config = dict(
    num_key_value_heads=12,
    norm_place='pre',
    qk_norm=False,
    tie_word_embeddings=True,
    learning_rate=0.000442,
    decay_fraction=0.606,
)
Each number is 128 + 24 x the weight over its row's rms, rounded and kept within 0 to 255. Layers, rows and columns count from 0. The size above them is the row's rms in percent of the matrix's.

# layer 2 attention value, 768x768, rms 0.0339, rows 251-255, columns 0-95
size [107 113 102  95 103]
[[108 124 149 111 142 167 129 133 124 111 129 163 147  95 140 135 150 115 121 143 146 148 117 134 130 161 116 130 125  92 163 157 127 136 143 121 106 108 120 148 149 102 120 108 151 123 107 102 136 112 140 136 126 147 154  85 143  96 134 134 118 137 161 190 108 105  91 125  83 162 159 111 108 175 106 132  97 135 108 132 115 141 125 128 183 176 140 125 111 144 123  83 123 111 139 164]
 [142 117 101 153 115 117 101 171 105 119 145 111 131  89  94  72  85  98  98 123 136 163 118 141 141  78 125 148 138 117 154 149 124 139 156 170 128 100 128 126 100  82 122 153 138 152 145  90 160 158 128 122 141 152 136 122 104 134 120 130 130 109 142 164 113 126 117 131 130 138 159 121 141 162 129 151  57 135 118 156 174 125 117 142 154 145 131  82 126 123 135 151 112 109 105 151]
 [137 129 104 138 173 115 121 127 114 159 115 102 137 153  88  84  92 124 121 131  96 153 106 121 116  90 169  85 158 106 152 131 105 126 130 139 174 133 125 123  88 104  92 116 147 128 134 106 140 142 133 107 150 150  74 159  98 142 131 139 154 166 125 125 128 137 123 119 124 125 178 180 145 154 120 129 120 142  96 165 112 100 119 115 172 134 101 124 149 149 145 108 106 133 137 116]
 [140 131  70 186 100 124 146 149  58 107 129 154 124 117 142  88 109 115 125 142 166 145 115 155 176 121 119 132 155 110 110 125  97 119 138 157 140 107 129 124 158 132  98  89 151 118 120 126 155 110 115 118  96 110 143 117 153 131 153 178 159 124 157 121 127 146 107 137 136 130 102 133 130 147 117 131  97 147  92 108 129 131 121 113 192 163 139 155 142 112 149 155 143 125 128 137]
 [165  82 157  94 103 155 122 146 170  89 148 133 127 173  98 141 131 132 151 128 111 139 159 161 131 147 123 148 117 144 176 167 172 138 114 134  84 123 125 146  85 166 155  85 174 177 203  85 128 140 104 120 150 121 136 124 118 106 138  95  92 102 140 133  92 152 142 150  92 116 112  78 139 129  92 137 139 112 127 115 126 144 118 206  94 138 132  80 100 154 133 123 110 124 129 132]]
# layer 2 attention output (transposed), 768x768, rms 0.0266, rows 251-255, columns 0-95
size [103 110 100  93 101]
[[140 117  97 136 102 145 160 110 172 122  83 135 125 152  90 113 127 125 113 155 141 120 140 161 137 121 150 106 112 147 138 153 172 109 110 119 137 100 108 101 116 124 142 180  81 147 147 156 157 126 127 106 139 121 144  98 112 135 129 135 106 137 170 120 124 153 141 154 147 142  65 141 124  84 145 103 160 130 139  82 161 135 142 113 103  98 130 150 133 183 139 157 127 132 107 131]
 [ 90 142 140 125 164 104 137 155 115 135 120 154 162 120 166 155 157 126 159 176 181  81 122 142 143 120 116 111 123 123 127 143 171 133  94  94 124 110 133 103 167 125 132 158  95 144  77 152  81 121 131 144 127 125 118  91 135 120 117 122  97 113 149 130 119 140 121 101 147 100 149 113 113 102 140 103 166 114 167 109 111 152 188 160  97  92 163 129 118 144 147 142 130 151 100 139]
 [ 86 127 116 113 131 120 153 160 110  95 162 113 155 107 175 140 204 152 127 145 144 123 127 105 104 133 117 156 109 124 115 149 134 128 128 122 123 124 161 130 151 134 147 180 180 157 125 163  85 108  98 139  92 142  68 131 129 111  95 121 143 109 119 136  88 133 108 119 131  80 150  84 153 166 131 103 151 115 166 187 156 150 175 144 148 137 134 106 120 120 144 106 148 116 140  93]
 [100 144  85 117 129  93 154 140 174 136 113 103 160 125 101 143 158 138 142 144 129  69 137 158 135 123 131 116 119 123 133 167 186 132 141 121 132 134 121 153 142 119 151 168 119 125 151 135 112 164  78 142  90 144 107  81 128 127  91 147 105 124 154 144  87 120 139 160 113  98 172 101 132 132 136 122 145  98 182 112 149 134 143 144  93 111 153 112 107 162 142 118  99 129  98 134]
 [105  97 122 135 145 120 123 111  87 172  78 126 151 153 161 119 164 105 148 141 157 124  94 131 114 109 112 125 115 147 140 107  96 130 110 148 121 121 106 112 139 142  98 116 124 121  51 187 104 142 157 110 179  88 131 158 119 174 171 116 123 103 101 111 155 125 110 130  89 160 120 169 107 109 157 137 127 162  98 127 103 121 120 119 117 128 135 166 158 117 125 139 144 141 144 117]]
# layer 2 attention query, 768x768, rms 0.0336, rows 256-267, columns 0-95
size [112 102 103 105 104 106 101 102  99 114 102  98]
[[105 105 134  90 116 149  96  92 143 147 131 142 114 133  74 113 186 123 115  80  67 104 128 142 132 116 112 148 131 101  99 155 102 140 120 158 131 109 163 125 144 125 171 119 140 112 160 174 123 125 131 113 140 157 114  98 105 121 119 163  62 114 131 166 120 120 154 102 149 131 130 150 121 161  99 132 169 137 128 145 107 140 109 130 120 157 132  77  86 127 139 126 141 135 111 106]
 [115 148 145 103 108 162 132 116 165 156 132 131 127 137 160 133 109 126 129 168 139 130 138  94  83 113 138 105 122 120  94 137 123 149 135 107 110  75  99 118 172 140 145  70 103 118 112  99 114 129 117 184 122 133 139 135 141 138 137 140  91 153 146 136 131 114 144 152  84 151 150 131 117 153 118 139  93 136 166 157 165  58  59 127 147 140 115 141 117 119 125 111 108 124 140 123]
 [119  84 169  90 134 157  99  74 119 118 138 139 127 114 125 179 101 135  92 123 127 125 123 130 158 125 109 151 120 117 103 122 103 139  91  82  91 114 153 116 167 143 167 112  77 153 104 182 154 102 117  79 125 154 125  57 117 155 147 117 104 147 124 193 144 139 131 142  97 101 111  75 158 123 164 119 111 131 136 171 121 110  99 116 122 132 147 145 129 148 144 132 109 120 127 157]
 [142 127  92 157 156 111 129 166 158 111 146 128 165 138 127 154 146 134 121  79 155  81 161  67 114 100 150 127 120 108 132  96 136 128 166 147  98 181 124 144  87 126  89  91 117 178 152 102 146 178 154 140 124 121  97 158 124 138  98 155 125 147  85 130 127 125 103  98 148 122 122 173  76 136 126 142 117 128 137 178  95 123 161 135 113 146 139 115 110  69 121 101 147  98 175  97]
 [103 119 119 119 117  84 112 176 127 134 128 113 143 137 105 155 115 120  96 139 145 143 112 128 136 132 127 136 105 175 174 172  76 119 106 109  92 134 140 149 164 138 101 136 152  76 173 101  69 141  92 117 106 151 167 131 147 125 109 115 130 164 153 150  93 153 133 110 101 110 167 113 140 140 120 102 154 147 119  99 130 124  96 128 150 146 117 126 143 140 145 173 106 108 146 143]
 [136  82 164 114 141 127 121  88 103 124 132 181 103 159 125 159 146 140 112 113 115 146 143 156 128 113 135 143  94 148  68 155 130 113  67 139 149 122 164 124 102 140 144 124 142 122 143 132 125 157 148 135 198 116 140 121 134 144 148 166 100 115 144 166 145 161 142 159 131 166 107 126 134 105 130  99 133 112 139 144 152 107 151 152  91 113 150 114  93 157 132 102 164 142  97  98]
 [108 142 180 145 146  95 117 163 151  97 134 123 147 160 159 108 100 129 141 182 125 139 160 137  98  99 135 123 111 129 135 119 109 101 152  88 140 135 122 125 138 131 135 126 131 115 127 134 142 154 137 127 126  93 137 117 119 136 126 152 111 108 136 132 136 182 127 191 122 162  85 136 143 130 126 128 136 115 122 121 130 197 144 136 149 113 154 110 139 168 141 167 131 133 192 149]
 [155 109 159 113 196 128 135 123 117 129 126 158 116 178 114 156 102 113 141 108 138 127 116 142 120 169 177  90 121 119 147 103 129 132  84  93 116 136 166 157 109 172 184 137 103 108 160 148 101  94 174  93  79 133 153 124 128 124 171 125 136 114 128 117 131 160 150 123 112 121 104 176 149  98  98  77 124 106 140 155 149 134 163 138 146 124 114 123  99 146 117 107 113 125 106 114]
 [159 122 125 112 153 102  97  66 191 160 168 107 107 127 135 149 109 123  88 103 100 194 100  91 129 123  97 134 123 130  83 131 131 136 102 116  91 109 148 164 165 123  74 133 133  75 129 133 139 171 138 147  93 132 169 126 158 126 149 123 125 152 139 175 102 135 129 102  90 111 150 110 117 124 135 147 129 141 126 167 139  85 165  80 141 112 152 149 158 124 122 151  94 119 102 142]
 [110 121 155 161 116 131 131 106 123 123 131  98 125 157 137 114 140 113 128 123 157 126 144 120 147 103 173 131 110 124 137 143 141  99 101 115 124 184 116 140 111 182  83 107 122 136 130 156 108 121 134 163 130 113  87 145 142 167 123 143 113 108  98 109 134 144 138 153 134 153 116 175 140 116 125 131  99 132 102 158 107 139 131 177  86 112 123 126 162 152 117 108 143 131 140 116]
 [146 101 120 170 147  97 130 127 128 124 114 146 129 164 106 143 121 174 110 148 145 208 117 146 118 119 167  96 103 203 128 147 114  92 103 116 135 119  71 125 121 101 155 116 107 120 131 176 138 110 151  91 150 156 144 109  97 114 174  73 134 129 142 123 127 113  95 173  89 160  93 128 121 115 140 100 116 103 112  94 135 131 136 125 166 138 161 123 152 126 111 141 124 110  97  71]
 [132 155 150  98 124 101 153 155 133 135 144 108 126 104 144 114 150 135 141 120 119 127 126 102 176 116  88 119 126 142 133 137 144 119 165 155 123 134 151  89  98 139 151  83 124 119 122 125 125 134 158 135 130  90 105 101 128 119 132 122 176 136 149 126 158 157 114 147 178 116  54 147 100 132 147 161 115 116 133 146 138 183 147 137 104 131 121 159  94 142  99 183 129 116 172 118]]
# layer 2 attention key, 768x768, rms 0.0321, rows 256-266, columns 0-95
size [108 104 104 104 103 107 101 106  99 111 112]
[[167  97 147 161 117 136 134 149 113 105 182  97 147 167 181 181 142 133  68 158 139 141 166 120 150 143 136 138  94 132 102 122  78 154 160 105  99 133 152 162 122 118 102 134 117  95 135 124 165 156 136 122 143 127 165 132 120 159 138 113 162 134 129 124 145 133 133 119 129 152 140 156 139 114 116 160 158 107 122 118 127 168 129 150 121 101 123 140 166 132 168 196 114 133 100 113]
 [ 78 110 151 146 130 138 112 128 132 135  74 163 142 105 124 151 145 123  87 125 133 118 133 103 111 147 142 169 123 118 133 127 141 130 111 158 128 153 140 131  78 119 129 159 145 148 111 149 129 143 131 125 156 149 141 124 130  65 105 129 116  98 147 133 160 139 129 107 153 180 117 120  98 134 146 107 116 103 132 103 119 134 149 179 128 104 147 112 106 135  97 127 157 154 126 167]
 [165 155 109 130 144 145 119 127 121 150 179 108 129 121 148 106 126 165 144 123 104 162  69 130 102 104 151 137 130 105 118 135 140 122 101 135 112 120 137 100 100  96 147 132  88 108 101 114 154 180 151 125 106 128 135 151 102 151 129  95 145 110 162 138 128 148 120  96 149 174  99 154 133 129  94 182 140 102  84 146 154 127 158 125 140 142 197 133  92 139  94 116 116 129  70  97]
 [126 120 164 123 133 150 124 142 143 136  87 149 162 119 186 153 164 149 168 113 160  94 173 130 149 145 123 109 116  91 122 115 119 122 126 130 150 123 134  92 130 112 100 156 168 138 130 112 128 125 168 143  85  94 144 171 146 111 133 151 101 131 102  78 134 135 163 161 108 143 143 102 140 127 163 118 126 157 120  99 125 120 156 113 129 111 165 132 127 126  91 132 164 120 138 127]
 [200 128 133 118 126  83 130  82 149  94 171 153 128 139 129 158 117 118 164 173 123  99 143 126 127 141 115 155 112  93 138  93 159 155 140 150 138 118 173 165 140 152 121 160 115 134 121 143 138 113  80 138  74 140 114 124 132 151 116 152 153 126 111 143  99 120 157 103 148  45 125 118 126 136 129 126 138 130 165 132 165 129 140 109 112 136 104  79 146  86 168 100 126 107 115 164]
 [132 112 116 132 137 108 118 114 113 170  94 126 144 132 138  98  93 162 122 126 141 167  84 105  98 139 155 125 149 101 147 125 114 110 103 115 121 121  94 103 108 105 124 100 115 140 103 122 156 133 122 122 152 118 120 154  95 152 141 125 122 109 105 124 126 116 144 142 134 147 135 143 101 140 121 153 125 108 106 140 127  87 103 155 165 162 158 113 143 135  69 118 132 152  92  85]
 [ 99 129  95 151 121 114 149 134 103 147  37 135 160 128 122 164 108  96  94 128 139 127 108 150 142 124 102 128 118 143 123 138 137 117 106 136 126 154 138 138 154 126 104 133 122 126 155 108 114 146 131 130 129 154 109 138 126  69 150 122 125  85  91 136 109 118 154 134 124 162 143 132 102 123 133  89 101 108 126 131  89 103  88 124 116 136 144  97 127 129 115 106 146 134 103 134]
 [134 116 140 113 134 111 119 110 111 119 186 108 142 144  95  63 136 111 169 118 126 153 129 139 120 126 143 118 145 130 124 156  77  99 156 130 122  95 109  84 156  94 155  86  94 117 147 110 140 146  94 145 173 130 163 121 111 170 132 104 132 140 102 137 130 107 111 131 133 119 142 127 119  87 134 187 101 156 138 124 145 140  68  97 110 172 140 115 146 124 155 100 118 108 144 129]
 [ 98 136  98 145 145 172 130 122 114 153 109 146 111 115 128 140 104 154 115 132 107 120 112 111 118  96 165 145 176 127 165 133 121  99 131 143 116 122 144 117 104 125 140  96 118 130 111 131 133 109 151 106 154 123 117 121  92 116 124  99 132 121 153 116 159 137 114 111 154 164 116 114 118 125 100 160 117 122 136 143 133 152 104 171 122 132 152 150 154 112  71 108 140 152 140 102]
 [ 92 124 127 125 138 151 162 172 174 136 127 141 137 155 159 130  98 112  89 112 137 109 128 115 138 141 118 162 141 163 139 110 144 168 114 137 128 186  95 157  87 128 107 151 128 161 130 129 116 140 161 144 117 120 120 144 121 135 131 142  87 129 113  94 164 128 136 106 115 107 144 136 105 103 151  73 130 140 123 100 131 144 145 103 131 111 111 132 107 124 138 144 172 112 138 142]
 [ 63 108 112 119 135 134 118  99 121 159  82 133 120 114 112  70  86 136 121 121 146 169 121 161 101 115 137 129 152  89 126 138 124 111 120 140 151 109 121  88 171 122 139  79 116  95 133  97 129 126 122  97 139 145 127 117 109  88 126 149 127 111 131 144 115 153 143 167 117 184 105 110 121  97 120 132 139 119 108 142 159 128  96 145 122 141 174 138 125 158  82 108  99 120  93 111]]